{"n_layer": 24, "d_model": 448, "n_head": 7, "n_kv_head": 1, "head_dim": 64, "d_mlp": 1216, "vocab_size": 3909, "activation": "swiglu", "norm": "rmsnorm", "norm_place": "pre", "norm_eps": 1e-06, "positions": "rope", "rope_base": 10000.0, "rope_fraction": 1.0, "qk_norm": true, "attn_scale": 0.125, "bias": "none", "tie_embeddings": false, "parallel_block": false, "init": "orth", "init_std_qkv": 0.0161, "init_std_o": 0.00232, "init_std_up": 0.0161, "init_std_down": 0.00141, "optimizer": "soap_variant", "lr": 0.00751, "beta1": 0.95, "beta2": 0.99, "weight_decay": 0.0, "lr_head": 0.0054, "warmup_steps": 46, "schedule": "wsd", "decay_fraction": 0.899, "decay_shape": "pow", "final_lr_fraction": 0.0, "batch_tokens": 262144, "seq_len": 512, "doc_mask": true, "train_tokens": 757600000, "steps": 2891, "dataset": "wikipedia_en"}
Each number is 128 + 32 x the weight over its row's rms, rounded and kept within 0 to 255. Layers, rows and columns count from 0. Numbers have three digits each. The size before them is the row's rms in percent of the matrix's.

# up: layer 13 MLP up, 1216x448, rms 0.207, rows 999-1065, columns 256-319
# down: layer 13 MLP down (transposed), 1216x448, rms 0.194, rows 999-1065, columns 256-319
# gate: layer 13 MLP gate, 1216x448, rms 0.2, rows 1000-1065, columns 256-319
up999 095:184089148183126161140136116106157101112095162087123129098161182137116144150133143125165106124104141107066152149130152132146136199190165022153081111174114145123104138118117063169087083181120137
down999 096:120101167074085140082106085115170128122128112187089156085091128111117163090076094071173141150103115116114136081109148172175186108068174109145093125140135115162137175148117118171115112172124175
gate1000 099:105128146169129124106116118136146145120150169130082125097108083104124162139109117158098165135139102112166190131099144092140122103092087158110141137169211148139069092140147148142144157137076183
up1000 099:076144136135085190081114118102136112166150140163137100175089145152147142220108133088115100179074116141160204102085146148178151117120114123072112141124121163145121203126099168185135130138098204
down1000 101:159130112165092112116132069129180165117065149150123124122112081119172123156180093055161055136157161138172121129154100076109131164141074136149110102161125121113119098068200110163111077099073159
gate1001 097:089109176123155078136111098128132129145120175141134133144120131126171094140091145217178168075167135145148155142047094114171134093114110101096130130064088122126122123085190161138193159162086217
up1001 102:117100114174170114115136098125174148106172108141120127121152068150168121162170168157113106092062125098100145162186142158128103175165090066176112163103158126130147146087109138183085144103178129
down1001 106:121062148168133158177113136115107144119188167101170098153175099058143108158109141088177143177117128142113058152144124177094149131167120121125145128139123129123108090129110124149130116090103121
gate1002 102:078120133117131059098121161070110130164123095206129142143170163130123161081097087163094136162169187131075081103112109103151086120155097149113121105160123138099132112169076119118046063136131166
up1002 094:157129142114136069087101106126150116101118090160094121088145137097140098128172159108136166081062118103100203112046043119126119112152103096133132147154067105142094099101140156094155172096170198
down1002 097:139171119145132118090202124140108140089141131113133168096127100106194088108098117103096096112076093114107144116192104155134127168131122114141101099163083135152147105131127094143119182078153105
gate1003 105:143131097178092102153149157164110169073102106143111139127117149169096130113085132132104188149113085183122112051055123106138104100167143122177092132143116137098089116140152118061150056138099151
up1003 105:132065179149146106121130180109079147109176144122128147106148113134100121089131153085117144109116104167150116091065141148136133092103167093140162125169095142161119087148125099129068054132093142
down1003 104:112196145130131112107095146106088130133145137110152145118156138086149102167116121125174164114189149119061084169141119112080125112163107180179123133123099183148091200129135109137170122102139067
gate1004 097:110085087118134123175117066166177107182144104138170121087092132105223104076162197157107196095135101150057117201155109109128121095089170091144124167158142161105183173170097156096072072188181108
up1004 098:096114120124120106132140118098160130131145083116144103195196095127124094104125155157088136129107122149114118148094117150065093198146130116079123124117113131102121064120072085180117119134062059
down1004 099:123157156157146125142093130166067115158136145092117140104122162100110129170130080093173108143127148203157114094139097111156167117151159137140104130100119134100135166130147150131181108144140105
gate1005 096:114108157142119124172123125127129123135098131132076160178181144131133104090129115171098134124117159115105156194145068170136145168125172130168166148104141105134122185107170156045164144158146175
up1005 097:094119188187129159203083160109136120156129122125119128093111134092125125131118161082101064135095136116145180158154104111134131066101116125119101153117144133042075085116136161126123178108165120
down1005 099:140100081036151185139153124136123095087076149118117148146161095139170140147104114145115151112088092092133110155063181149160118143126101125117162135121053133111160051107115165115188094154123127
gate1006 093:099108060113091166125114065106049134086204106110142093134173086149134115097087095184132138111073144139146166175120130142091104146165143122139047120128115091110124178136141080098065188166174148
up1006 095:107133152154173168117109155164173159129113111145106183154133151125134126108132153086125081085165156137056113122109129105129157132107116140122163139123157170149055088095149142189129116072130132
down1006 094:098140105126077161160149125209174137168107092109123053160162149124194158083167093155067127158100086120139154097101147082124110112075100174159132149141154121081137141065136139180072110122106094
gate1007 099:111120111125155203137067121126110132109074172115088106139152184161093090058143135170100158136148093109093107125069143107052098162121096094132101104135160162140077168103062077137141178113158192
up1007 101:135148082099171148077140121136121162151058079077083108101122127133187113147138116110063170100109100164085104136135108153102115115146145171111188096160124104148099133110101109102127236110150116
down1007 101:125128136127138105122173156158160146144157142162106125188171122114096092151106131186176097155139131118091117126097061099090126103141159135161166104083167180145156082104130109066124145129134125
gate1008 096:168097179131161062170149095090159170119133111160072180123176160092152082123131101192171124162163052193157142140113149078093102115097103085129112086092107133106120129134127094081135108139172096
up1008 094:102120165123119190150096184081130093065102113150094120159109159098117104101137097121110075145102099173119128099103124152103121089054158073122178121159142139108106093139107137068107131132165095
down1008 096:070158100124158177077103092155097122128175106144130181113144113089126088152145135104164136108086158143035096174052127150128179165091122126139156128111110142121145111111098115109153130182136141
gate1009 102:104142127125146129150082091134131117076109113101104161152146120123120184159138163124158166097153106131214095164170116151104143212160124120141133131140150066175154118100145121058112056233168144
up1009 103:160120082083111118111113101146218157064096128101173170065108088156134145154154074132152137150152135046199117171149155144097114166125089164089091122157088125097190162114143152177118172139113106
down1009 103:192164117115102024113151159134087078094135105120055150102130079127130187124140157106147099166158102144166067120131118189165095166106111086091107145088103169177161147160146196126126116120195143
gate1010 095:113141111194153131129145154142121144119149162108061135159138170135135133134114092164143147118168150144146177126183085128146108116122108165164169153113137165098087163176125149087135170112127132
up1010 096:164191110095107107125111126074063072152166096094172100093090113096181107068120118125168139169149076091101150164095142105101127092098082173133112140094117146179145085144129145144110114125144089
down1010 097:138140116121136133102106130102163110074089096193113097113115108085112114079086111153138078141151180135157150116123193136099136177063180074124122048148109036149097146094168127097142192162131078
gate1011 093:143136119128119142095122136115122143131098147114158141126090084136187107166172108129094112136143109073131233170143187048116113167122122146050114129113115075141105134134101137167188095183109059
up1011 089:106140131181125144073087132077117132081178146168186120148123124108144115135100127198116137146108121179116072123096140112117135138131153105152153163149171164111097094153125125178129190089142144
down1011 093:120109098171075153116179224130126147184127065121079141094140165147162131135133155108146198155080112150158105112134140126104146122128082146122167176116139215112131100168076115112050169127152106
gate1012 096:182176138128069176146173186135095111117106166068135173079129148104059188140118148148086109153086129168122055119139149224139137149195096152144141147144114137135120117133150137171109123101165157
up1012 102:098138075139182152125114083133151144156062065194128104140112130119090108108079144158099155099178174097105147121128146111073086138101135108096181173077108112132148154150172138113211149109145098
down1012 098:122113136180109104129161143150104125154065123097151140137094147075141076143183082125120122123093096141100112164131158112109119117113160148121120215124140156074151165150132102139122179163188114
gate1013 094:147162102167120133106106150194132162133146065169120204130123063084106121158056138116106043110147129079088084134141105097116097130152117100096158108118122066148162144104173139075101127144130205
up1013 096:157173131151079140127164090106143123120127158073167102124161179122125148116106095155105169141091041095066129143108075133134109066095104120132113140155111150194148131121117121120110147107138116
down1013 094:100086098135172127130184143077112111085123158176121116145132121127167145103122142145125183112147095180065100101131130163084151127133114121150099084120119124108145121100212068072102116100125124
gate1014 096:167165185162146137072144144137154172144122146200115187145072124135202129095153091111135119173076075088139155094149127175155143110096145142116143124056103156139115123099171130086101175137142099
up1014 098:109097157099182094147121140115100078108076151082117098142138145161125115104151137133111192087109084132109085129151076113087148191192127142153147120167129135133081096129182145114159078070191110
down1014 098:092155138124135109129167130134187128159145095141088084190134111151120091157162107207147174099120123104128153070146097138113113150144104095138080143172141059108137111100058150199120064104188110
gate1015 097:114111097081115121137113143144158127120128174096155059137179099107141117180141118165099101138122163114160140119128115141130148140109151162159064184128112166089120165129072118078158140138061110
up1015 095:114090115136135102139139127090162139120159114130099197088122142102137105133116127139129136139147089100148099106125170140170123152084091089172115155125139113090075124115108078096103152117135128
down1015 096:126174106106112148137087135188065175112102142089163148173153159125107124158127083134173147111118149149139118112143092148053117107185119109201054179174112142123088107138160100139132102176129152
gate1016 095:076157189153147169099169128118153109189119164153157118094164138092130084168101169096159108108181133127062132117119082141107111117089060111082145101153138075093149065137145058110111119129178126
up1016 097:098081129194146207166150134190107141160141146154143137120100123130081137194161124172088126093099099140057142097149125106105147162090146145085091080134111104161138123111100120133155153119149082
down1016 098:112157100154096112123066153174161194150118150110136151100096155162059081094096098143142132137101175128146180131118093127109128125191143082125131188133107116112163138100136121137173102117112095
gate1017 098:140117145177117138132120085074068113141137144135077092146111190090131129113092112069138133155121085173112119139138098143105168118195156126163210168131124131146078102084102107096194100174127133
up1017 095:089124159103099151124128044121126129122123147117133098122135149128146119146147119121145184122141156148110138187113055152152168098121120145135102120134175141153161164157132196119096143150073130
down1017 100:153167131094112120146171116115176096120153103113121137139145151096136098183188132193169197190140113152164143125226124129118116086121200160096159087193134161120119101146139077130148077076065135
gate1018 101:130177121142151131146091104126092157159156142162140104076090187132112133135128123103150131146124165130115135161119136110160089150137138090136119119075196177047126140152085110161156139185101155
up1018 100:129085100183161182184138131125158126128122178096109179070131174118199158088180191150072168127087116118148176140120133160085165110145113129123140112099140123142165099141125088099123097052146109
down1018 103:088082106137142135115159093105178122117127182143077121157117161135105140112165103149143144147080061176136144156124111150204139121061129125167149080189125144075138131117146147134152100077058173
gate1019 096:127148153137146092133176103087136125174134047116095123125152074113101157164096121125141142156145099128130139130158121103069087108075156086124152190132176135135100169151087107114163131131117091
up1019 103:122138132116122123123125140150104136136152192158146156180140152203101154083095066136109143075077184159175138157134115120159173150182176126139125103144068076200164131084195132173103082122140136
down1019 101:114084116065106169165127150116129074144112113103120170086180164144145136169060118137117080150083128154163199120177124164148157129123110118114171110143127145095157099169142144152085173150135090
gate1020 098:190131122107149145155170089182129151166132093100065166145148205193140121155166066139161084117048128090172153139141157134129110144150113134075082120070172095177160076111071130166127139112173121
up1020 094:043135189120133116137202135079102109133118118109165102113089135114138136135181182104129178149152138142102167135113131064115122154117118148167138118139151154092112120148128064115104104092146093
down1020 097:166131172150115111106051094165082188120152219139179140081126125118121119160121125092147092171168130113111118163114158085181145106129153144132147111131096123129130132161081100182139135225138111
gate1021 098:141126136143149142156160151072109130141095119128156107115141158141130094077115138138057115133101177148083126101128104130119075142033146097122122099152170079085175129163136159154131145157163157
up1021 096:137100125082124092161122122109099121070156161090136099127068103111133167166180112109178101095149166144122139082125162029186157120176168166114125058183209159141076113093147130157071121124147103
down1021 097:165121084151129082114166146105148104079182175114107165139159153106203111191136075052104121089186170135203141113113157106165122110141104149111085157174126107127135116155160138173123125187122165
gate1022 102:165155128131121091105187150167162128146083076090148116145125094179117105154148157118081076200098094122169131123125128116130204108168086070158127148072083148119172138137067138126159013090114171
up1022 099:186118118101114170145110070177145130094148146131063086154150132099079134109146127131132127104143085181100099130135166157088107096130095113133108111133129119108156162108117146149177200077165157
down1022 101:085121143107110117071141117120107106140129149144114108138159107114078144185146171089181188115130157176047137176153128137201127157066160135129139147058120148121146142157133110134158084113141112
gate1023 098:126102094129116113123142167143088178138132178116112096104180146145125046051141142177152164177086082147087167097141092156130104110135137084159126164160123141141121058156114068115110135101178160
up1023 093:148066114158171135149125121066076182190148175095093119159120187168095107109119122119196069114166141127123113156144114116157080191141121069143143183142119127167039093176141067106158090186108169
down1023 098:152166150094133116135141127150142106056154141120096118129153151142088118162109143118149071108113110179118136102111063067161107078155115129117131092207074164137223144113172161190094104176143170
gate1024 097:104117131148087122136081078134096134145201100132110137166143119080159149078073109080158148141082119139083112158139146126078127087120109108118183192112143167138130081081142141144141154043161164
up1024 096:132136107097049099118105062096097146152144127185064117133138120127093159144096100116110149104134157189135115126149163101130173094078071069182147173156193147079125166074131129157137128111110102
down1024 101:150104160115097090145115175125106148096109143189147150127177187103132106101135107058129222116140160130169116172171161093106104087063136134110048118213146130110132124120166137129074135106186141
gate1025 099:073135174121116124114119073135086115129141116153137175140090161136170136100104091175186112145088089146158153149129142111102113129156188159117115119145120110127146158089132132066082162101223124
up1025 096:114071112140110125102138085118111085120137158136156104182158105130130126102104183143197100142135095131107101151129097097096102145186083142074164107132089113147179115164171111097178086106163088
down1025 099:145089120116154127181129175195120095153166115055109112101064113164112172102103168192133111155110073112146176189080104126101157081164126111156105158101145160072134065165129116094130123131110159
gate1026 099:156158106135129187121150131149132124183124095155128049185130129161177084138150143196129127136109126083099104130068090156140111163122125130109107106109108138189074132139160160171092137075138104
up1026 098:136197187116102100083126112169168130132107129145075097135177165116065142150157206142164146141125114169107091168177095157133136191135163148106101152086120121209108101166201155139142096152152141
down1026 096:141087159114103142044072056176107189136124144140186184124187126144100138109104139206151150122087148129165168148125164111130181099111137087149152126171152098172138100092140100160169083145072116
gate1027 095:127138090128129174121192165127192145153064164124133128077144150150120057079124148127153107176134156100143183140148129122128097172133102170105136071110094178123157110122177133061105129153085109
up1027 095:110151071163159130156139100121121112163138087070161131127090161120186094109161095142088071151106095131160111100139133068095140138121109128098100116118109125113127155109135150131096199149116134
down1027 094:100114114074182206150127080129180091107191116122142109155136112087151115042127119051152150124112168109091113160149088118160093149115113135124160056132102171154125162114124168114082147090074111
gate1028 105:089133093108178078157147159170089156119111095078150100131174108086136159167165103079151079129119110124079109139115128159061112076125166115162132151165124117130135095128091144125141078131116157
up1028 096:098138119150093148141095102111096145123128115138147147182147109121077128131081070137172141114091124220142061162102144138122106110076070107103133065128142117091127156062178145126159118159128173
down1028 099:101153145126146241107089158146117063068161130132138160122090057132094140119161129155147140120173165112096147153153095145126127150148112080144169080111137110141137140110108153102139139073068128
gate1029 101:156131111172120090141086115115168160133175135154118150138089119115151163127166155170163180123087100218154135156083111136125119144122186135145174147141141070146129080113094163109134137101114087
up1029 100:084157147089113103126157109193032117157107135056144109113116091108071067112125125110087084124104157086124139100113161099135128102156068103134042181127122178109100122103142153166136088142160174
down1029 099:134066129186136135102153122147114134190141067165132065151106077124116062182155157123081084198135092101134169140074150102105130147165102131090162085147138067130118120107125112153157163147129131
gate1030 099:146096136115132106141146201101156109122144172115107159123175133127162111151127111076125081142102120131146098115128115185159152145166117140100057144090135113156079109127133132125179103128066180
up1030 100:150089103120193110133099149121152059112123099164107143078096172128100152139133156061112104179133173142052146175141152138183123143119138095122111144120113163188158086177100172107117139155111145
down1030 099:114088138170089102112155149089140112151145098155162109107181160124146145166144148153102175132125121120102115196118161157072119152150118096130088108151127165167109185127141174175140151171112094
gate1031 095:103170136167098134113083138115114138109106045116123137145105124112096133155143150098075102110127123135108114120193145111087173154084146095152107136102169114117168156130129104094146114172151131
up1031 092:133110128113137092152139164080147093138129055073172102073104113098104110154170109153046151110114114139137091127095105173138173173092067128108143102107153102133159184120122109105173161134121144
down1031 094:168136136168148135105119197155085156121098123119107103133144102189119111161159105091041087131092168183142190140115095155155073067124074141092109141135085175142131157138095121068119132133105117
gate1032 103:168136145130106124147100114080158098136217138153135176146150128174112130068085147143068079123087054056134137129107127155117172108125112115105169123139099160131136162119152098141153149108167104
up1032 097:143110129114178132149132150060138147134115111160125141132082119115076058126177161086167109147158129108175100147152114100162110107140135153087110091117073181167107129136098108099047149080101162
down1032 098:133190054065145138120105170146170168122087122112116143141119102077157068134096137097123151133160114174125064076115104179112165144106112171207146119120107168133154106167094127127169148149135192
gate1033 102:103120150106102192042092092121163114121146147164116168160150133115058132191131198111111149095130131128170131125112121142168189168183174058080113128153176150135216177092156097161147138113096103
up1033 103:108110157114158101101175134101153138128128133125132126127165145152135142120152142122115175136159151142117117144129131131095139137160147115144098100086091116130151140140164078202093100089088120
down1033 100:077118116138081170138210161112174120140120113133134147150176168106129087147113080162099119086164084113084128154166126141153103111102103123119073100083169116141133101147137097139100140115106123
gate1034 101:132131168162124098159113188159165123145160107114073097100148115146131165145082149140126146119072174106147098110101194144126150129160143160143190110128075179158079078105148078118151177094107133
up1034 101:120124106149161131126102119113088132118103087132146144150165135174101097081104149168108121068117103142056136087174097117219066090156144191089086113146156114121142160118157181127139105173127144
down1034 097:111116082175187120127141125120106098118081118130156090149125123121099050130152099154141108058111113091123157099192138135115110079136144116172111115105174139099107166059101162133160101082038117
gate1035 106:081131093138149148099120112128133097116094118105115125139162131078126142071147117146135174140080171108127121087117072128106147136085162158123117161122157158132144088083152126120129159185118120
up1035 104:131122121154171131122080122114105145134127168130111111052105148090099151129119132102131135129094140189171121158094119065123111130126098129069114173160160116119107098117157164170189100166158155
down1035 103:185170132128079127151101123121097033144157104163149112102123120187091079159100147108136165122176156066169094142108133170098170137131109143134116148136060127153145144212174075114164098139136095
gate1036 102:140080130184139082193110116179143143118138152121144135087149124101162159110108160137099140125128146100102145173174086076141190109126146103168096146131141131087099133144115203165162132123098120
up1036 104:108149144183122200176114132038111135134139110123080095150111078134095117128146108107124189113186125099077094046109089168145119106195126154071088143142117137137123134150116080139137149125073096
down1036 103:179075120109105101162086189088081140164160118105140122087110204100083093196126115143118138117139127133189084072210158102157166124164157084097136121206164166095114086094119159093089099081136107
gate1037 096:132157086159112095138123126164139130168091060165088115179153116136101160115160138165154153122123183135134088140097079090097122115154158133156088131112161092063117131160131138153112133114166108
up1037 095:193091172101161114092182101116130118156189138149171138163149141111192139136141090118160114128081146205093123113130134206160107120140157143105135137129117169112115112103133084156138148135134139
down1037 096:101121179126123165156052126171099069078172135096118075144162155104170141108124138169076098151149128173062179145057174148177130162131132148080123126159120191163179080101103099127139131126149076
gate1038 102:146092162085101135102078121130096112142117094140096133145082181136142093113072147157139053114087123115175098112173102114131124090120130129120148170118157118096137093121087157148136144171063143
up1038 101:191148089194093131143144135107097124142164102110143182124064151168152142141118220114145168063116126112167111112110164070119147092115151138142136180201139166135127124106102129166165188148097162
down1038 101:105148113121125177131154107139173101164121161108100050132146146134096073115147163122096120116122176158124145156087207175093126129108129118124081131153091154126141148079137123091172123123136119
gate1039 097:088104141080129158167148077166123145132140114126153119106123098132146130072123114148095198142137103104123127108069109162143132146139151140178128092116159131127114143188149177164198127100095121
up1039 095:120151053113177172184103091161049083088177124148098178133120102126128108114151155120117136106137068193150162112076142161117134132132064106102106126126184146122133177182102119141136191167132191
down1039 095:178099165103152122100109084121102173135156128114112128162154102172104090132107138202104109108146096060169095130071116179133186135130198071158137084123131172138103124086071110156094174153108177
gate1040 100:164100155124216146075149117164110093131144179116120118141134229131180127163147129160135133124114138107104132139111129157126190122116066072106127105136126108108104098175074122128138110183156129
up1040 101:179147125086083153159175130123143123153144102139146191141108132101086103102121130105101121116193142059150140172093155166125190190091166118129071138133180123101187181093134097156116139119116161
down1040 100:159147121109115213175142133130142147200172105169095123154081095108136179112119122086149097124134098135095119123206163191066148127136162127132117205172117105162074142092083102071121173107120146
gate1041 097:101124163165051107151115115046089121146140079144118116142115162190110129086090206097117117126150151144140105068123176097126128086090060127140170096176138177114204129099152094147145140150103124
up1041 096:049106157160125125096128146147146107120082133123077171109082119104121139112181122170125144079169110080171132099120114094090076145125076115158118099104146062125101118162119146139159112127139146
down1041 091:095131073130120141139098154062098100085132108140139080158039172154157172154143143187133019104107098117106101093143163108086141106128108141144113094099125145105084135093125059167108118161118057
gate1042 107:106159099131118103124098129088135185091099131147083118048097105112134106112138133119147124128163115172160165144146146141116099111177083066125151116157188102128098105167115092111156126147092128
up1042 107:043179095132123142143129142109098104123064076166093096078086090150109152193105102139081105121191167125076167170158150133147124142113132112119098122138103168168135062139122131155121088131076117
down1042 102:084106159145150200118102113126119160176142145115161170152150097056139116169085121108110112146138132153114102110130150210139166136128094120111187125148160115092096138090162065055170134143145173
gate1043 102:085121093073093136072093161128109139137130164121167168163128129169125157094153127125145142170140155149098127169059174111084131114117090129128151090159140146137146107063219082148138134139069142
up1043 100:116122087157119143123111175152157193157139116131190159059129150123149152101097075113094119142078203188143080152104169148109140104140140110137145179142115062169150119125115116141090107137091148
down1043 100:099152151145134134123078133161079111111129137085094158132184190209082136081085142045094159137163094127142151119098165161093162127089176121157156132187116113103142190159112098141120094168121109
gate1044 102:181126169108088126110099148095155090146103151115112162109176140113181132162157120100102115153106089109059129085129086092131106115197084150078114113175097142087153127155156103125163148144127099
up1044 098:146107117093130151106103128123068153143140132120162129098138091180095074137117105111168110135166182129116206122163070134149102141127033158137110122153081128148115085129106168154122144148166127
down1044 101:152149112128132105145127158216187098060109098123182132162114103108117127168123154128167184162152118147108109143083107033141091117188090140149183152136132058154183152144122111113123067096152122
gate1045 105:081119084101087137149140162128121137117147137172117026120114139129121142132138174115136122078178121151177159130074143146161193104143098150057093134101235133229107153059152105114143068106165119
up1045 094:090160133079111174130146146161082171199103105143104140127119116091066099134138143096145134111094098135161098129161112036173139062109111068064107136174187128188162090108129065108155121132078135
down1045 093:105122130128093225119145101054151154129192148113094067094128079149174151118084071025113113082117133162127100089107173105146129134116143166135152066148117110174091195127122152120163168120097099
gate1046 105:087103124063089177116120080155133086123095167142130122141140139134140131134139132125106106138203126172178125138070092127108142172143134161106124134107180175099131097147104125068150135100093147
up1046 099:107110110109135069125163124110161152079138107140103098147125056140098111148113169122042136085189120127148084123151112103168104123083112162168159082090178086155096157114146109203158082164133130
down1046 098:154117148140133102119089110164153140126119126084147168087154103080104161116144134132135119126180160100138139146114137151151146129113155138110082135182135159094088117086144078108158108088149138
gate1047 102:136144086188145138183108133105121155184160156102154149107096133158122144112111116131126066162097153142115105121070131152125130131154153104126036127158103219131116136148134164159208067155181168
up1047 102:153106152143134138110100069088134182131111135105118147132092127119156169166099167159136198136100145160143118137139111182156072055114130174096147116169130151152095117150113105119170109167180155
down1047 103:144142155169115132093142069208164148149133153139156107065173138118070100134111161188172151166041138157104154189107114152128077139140160110094122114158188161182112138175162135137121139153137091
gate1048 103:080156132148078165097075090153091105214078139099156168143132145161122062053154169137126142142143139140150110131137168094133190074095128139135155135108076123097115105059140088189151174150158132
up1048 099:117129083135100164114125103114073171116089151112179162083146109117129158095132170043082086115110104090105098144136140095158112148212149145109167184125134119159099070049093121157105136112142176
down1048 099:159162123173098078143123155125126162089130163156103109148085121149150134108144240167102077119154113142102129127165119105194108115205136116071115151096164211160144102064118077113136170134117083
gate1049 099:133119122150098111087136130115139184126180098068152118166194140092129085153115072097182105185120062129180084131127131102117114138085122116087130102128114131076132124161132148119158137204115255
up1049 104:165110164115116125128157098132072169187138135100117132165159160085200064188129099073122171123094135079147134150133135119041142159112141124091196150129152119197158162116132101130121103168140128
down1049 103:189139161157112097094156067036113164073086198073144164140115191143110139151103116108114168093136018056124158078131102186074187146102081129131141148158167092092155130152141125100162095121086136
gate1050 097:157133146137098073120168094060102172205123067132110169176122132144134217174082090140144124162138137150082145145178082053121104150141150105142123129114107095138149093149117064130149134111150098
up1050 102:114094178099133163076142115153133141107155139104141147079153072144084131111127070036090090115144203153104110128165115140177141148132136167145176166107166119175165113154109140122051126140159119
down1050 100:196115146105203122141096097109145054098145144125155100193143168129140119151167126149163127124184146125130164096167189092114185169076102110119068160190178108149083061160125162119100095105118139
gate1051 102:165153156107146112148155067099178149114175132104136140118200090151164159099148069150112079170176129154142124128088111157194085083146133189080151072078116125112123169110143141123135162151148096
up1051 103:139177113097189177128089193131174113095085119133136109113122110144077129185121202162145150147123113084154130146153125158141142147065134179153089142062103172189137138190127145122137085070168200
down1051 102:111165165114104133186146159180123108111088040113107099116120050150119122131140149076113172126138067125172138154109125167111063187128121093154082160127117117105107098120156141171069178155130131
gate1052 097:143077142140119162125183132129182106134153108168192139135132118076143070117199106087149137101112093137132114042136166106113106147102144102173211149158151097109140120142152137091105141178103197
up1052 093:122139175152080094111178112111120093066107120120145134082151106117128148124118130124130075145157101232117153183113074112138172072178156132133137068102073097140159138125091097160164131130112101
down1052 098:163130149111128099095152144111161116134162105093098158124084084077115085067140131092125141113150147093120137106116144123132140122126178119146099126094124119103175147158162165160110130167157086
gate1053 096:112089130172117085091097125165127184130135103151136143142074079111070181083144090107108150137132119149168143077117130165127167136127136114107092153112152104111145117054113075148139127122149096
up1053 099:128160235127096091154088136142147197124168126140098142090114126152101151134020136132104086175111140125187158161088154110154178158144128135097151092183125122157109075093030106114099128060147174
down1053 098:174112084104189097096096107070103133180199145127193118159132105118125035094120122091130157077150126117110073117107172095129069084089093107150145112112153101101164131190163107183127085085134109
gate1054 097:123084128164132048146081053224137150141131129101162129080182071110086128092150128170119131132146187131121099123144113091156128158190171097103190136158128094070082073192135113174108150076113159
up1054 095:150105144090105066178107133148084137128133133082115122161203067100083099128115110146142145124139170172153088197127159130115096127130109152139167165155168077036121120096127142133185137071101116
down1054 098:140158115135120133176121127102130147145125100051125041172137120136108114146195177121136136161111108120142174155149176158114145111075110149160126115095121098133136130158116127122155151119102084
gate1055 098:223106147117159171095126097108089113122094105151141135149118090142081160086133119089158132124135119098111124154125117132162167187131138125123125119129165153151166129121098151112126130147104159
up1055 098:102084154104053114136130134129115102067093154129117143169090108092141107179119103145126090052185132124172168185099139128133133111118130122121165104111124110158109102167086101162120137083137151
down1055 101:159112091053169100117123127098160098165136136162110123060154137100171130167112140088155184057141157087153136147125138174131141139099130128155180073084179143113064130118120130105113120097137090
gate1056 099:154142142081084148168089144147110112108054084134118185109132154072172177142165101123178181135169135134192130100100137150159045128100108112155109057111161156132136198160100082118086074155092120
up1056 098:136094119100209124135190145128158221140167088145128129108111111144127151171181194129072009107141148152132117167181114155119095139168139113165189137075104151066106103121165198091165131089101142
down1056 098:080099180161127115170162116069157149144095130041180091118159122100164110181121143077146132147099106172098114102142108114114101125162186066136146164119153118100113158094111164100155138139205138
gate1057 097:115093092103117157120120116135141149137126150154164112115117135137137130122151138080106104120181138127105155132119107169093143196119201101096095163134191086103155138141163123113125184175154178
up1057 102:052135103180117078148158140079131155129117110171119110115176159094101143122127111058157119136079175155160095083150152127135102160091157145091091136106121116115134128157152131151127153114102096
down1057 101:126105129107130090127157149139133130146067079174158110109077146117160154119162135164115103085084188058115163136126156154142119137163136098074153159148134134129167126106074185126080167109109068
gate1058 101:141125133137079110148139110151129086132032163118142087141157136124090118114190134149112187178155115114169101129123152068143080108142209147130147130118106120149158113156183163120118149165106182
up1058 100:157134155136112112074104138119189062151088128150114119113147152132103100117173173149102172145126107153152184108097170111106135115177102122141087094109108121090128091164142180139151131188123131
down1058 102:109222135105108132133098069122165093140090166132112184141136124121130178106154156121073117106086142158135124114134151068140093115089171099136054125147115098072138205110122102099110098133101093
gate1059 097:129103148086140086183105086162116127120140094048090112182161143129136117115157185154152128101134083155111154128139108112112206105127157192168105115125088124143174122136126076167154178053169107
up1059 099:092137118137189123094146086175135110145121082109138129140096151162160066094144096133054124158197159166116127160102130129065036103138185140107112126144154114169131144087172092123168150109111116
down1059 098:156092117096079131119137162120080092102126089080073156204169141162142146116173103088166117101113149114064196131197093151149155075169132182093087120073165115109177080097165101124158155132121053
gate1060 097:142152095102158167146102129136158088136085153127172174145066137064150122107176153077114172116133131110109110143149179143108110190161165130139131108139120158158070116108043155131151119117148198
up1060 101:190166162090184092104113122108189150118128154114164150132138127103099099113143168123118124085197115023153143127129173171146131135160105155174094158156033122055101133100086119148116096153150204
down1060 095:117114084147132127134129130181061172118145148129104104174121094112172086086047074083075129211103126067053101124086144077109073128152151080092127115148075131090187140104187091148166082090090134
gate1061 101:107150171132150084156103151162127148179133130088188090099135082131174107107138083139097086109110140098143137080152127133108164085130105142132106137141184102181152177177084072106089092103166106
up1061 102:120142163115082104124077172137119127173145105083123111143214122146099186060113137185104094126063105083176106130141166131061100139067120143147134150081115136172057117139149089188200178168119109
down1061 100:112158156148164132128115137169174113144111139115141124163130139123083147097128114100157141081118175077190117043081120171198131104106155168134099094100134161182121161107116128109110121132100174
gate1062 096:133107185124121065148159154130099136195111084143121133113166118137141069099134215066127167052134150109090142119177145105134137138111105102139129163141155109078108121121116130164069160110136093
up1062 100:127135182128102145094126135142083101157133106111158106089129097137143079086070192097127162123152122153147127135146163119109135149137170078148152189121129134132099088088075097066098157118066105
down1062 096:161097163105145165112108115054111147134179141115089181158189102158169113100130162131126097172141093159097146133145112153121090063067162132097117210139139084140187083113049147127153169145080120
gate1063 102:114134170189136091112110135116110171153136094137181179112185118218094143190157189185145132146124123093148138118128149151118143116119131080117076137123150089123170170138175093135147127103161110
up1063 102:133112119090164171116121177093173119141147199058138139132100125164101139141192115093121186161110102147117114102103127145111107120107135164141105154077141143174159158094181102192140084075097128
down1063 099:161113109167177160113059139126173128139125163037128124163102094091151161124078058172110118114140106142099102110116115090093171153105100121162119123084119082131194106119125095072124126169140175
gate1064 099:089155090100173113157131159102162153115133150101166146142129115167119097119132090135098098125136155141152123129182119129111088169132137082088126141124149107161131090142162128107055116136100082
up1064 099:117134082137096112115134171103104124142112150118168112088180093154075119082133109058130069125128104135114138145093146116207083209166132084135132165131117109120100103090163137178135148118104113
down1064 101:112124121082123136116180111198103145098127131177185126094104118117132143153105096115098140159114155118135148130123149148149130157140095114140117143132183046116115117099188137121164156089094111
gate1065 101:114121096149181131110168106055092127142100097169149122129130119132135079190124109114155110101126064130111113164129184171052158145173132173119111104190103090131184154133142115217157111111148093
up1065 108:147089138093106152123112125172087134121116186092092182141140118080167120165103127140110102122156165114119129132128058104183136181053125119109131142129139209147044074111145121029150112151120143
down1065 096:123103123113109000149086121101124110090118131117158125106156141144154067137154101146119105107127181135117168207137075072106121135141195098055121151160122172160082139134113108111057074101150150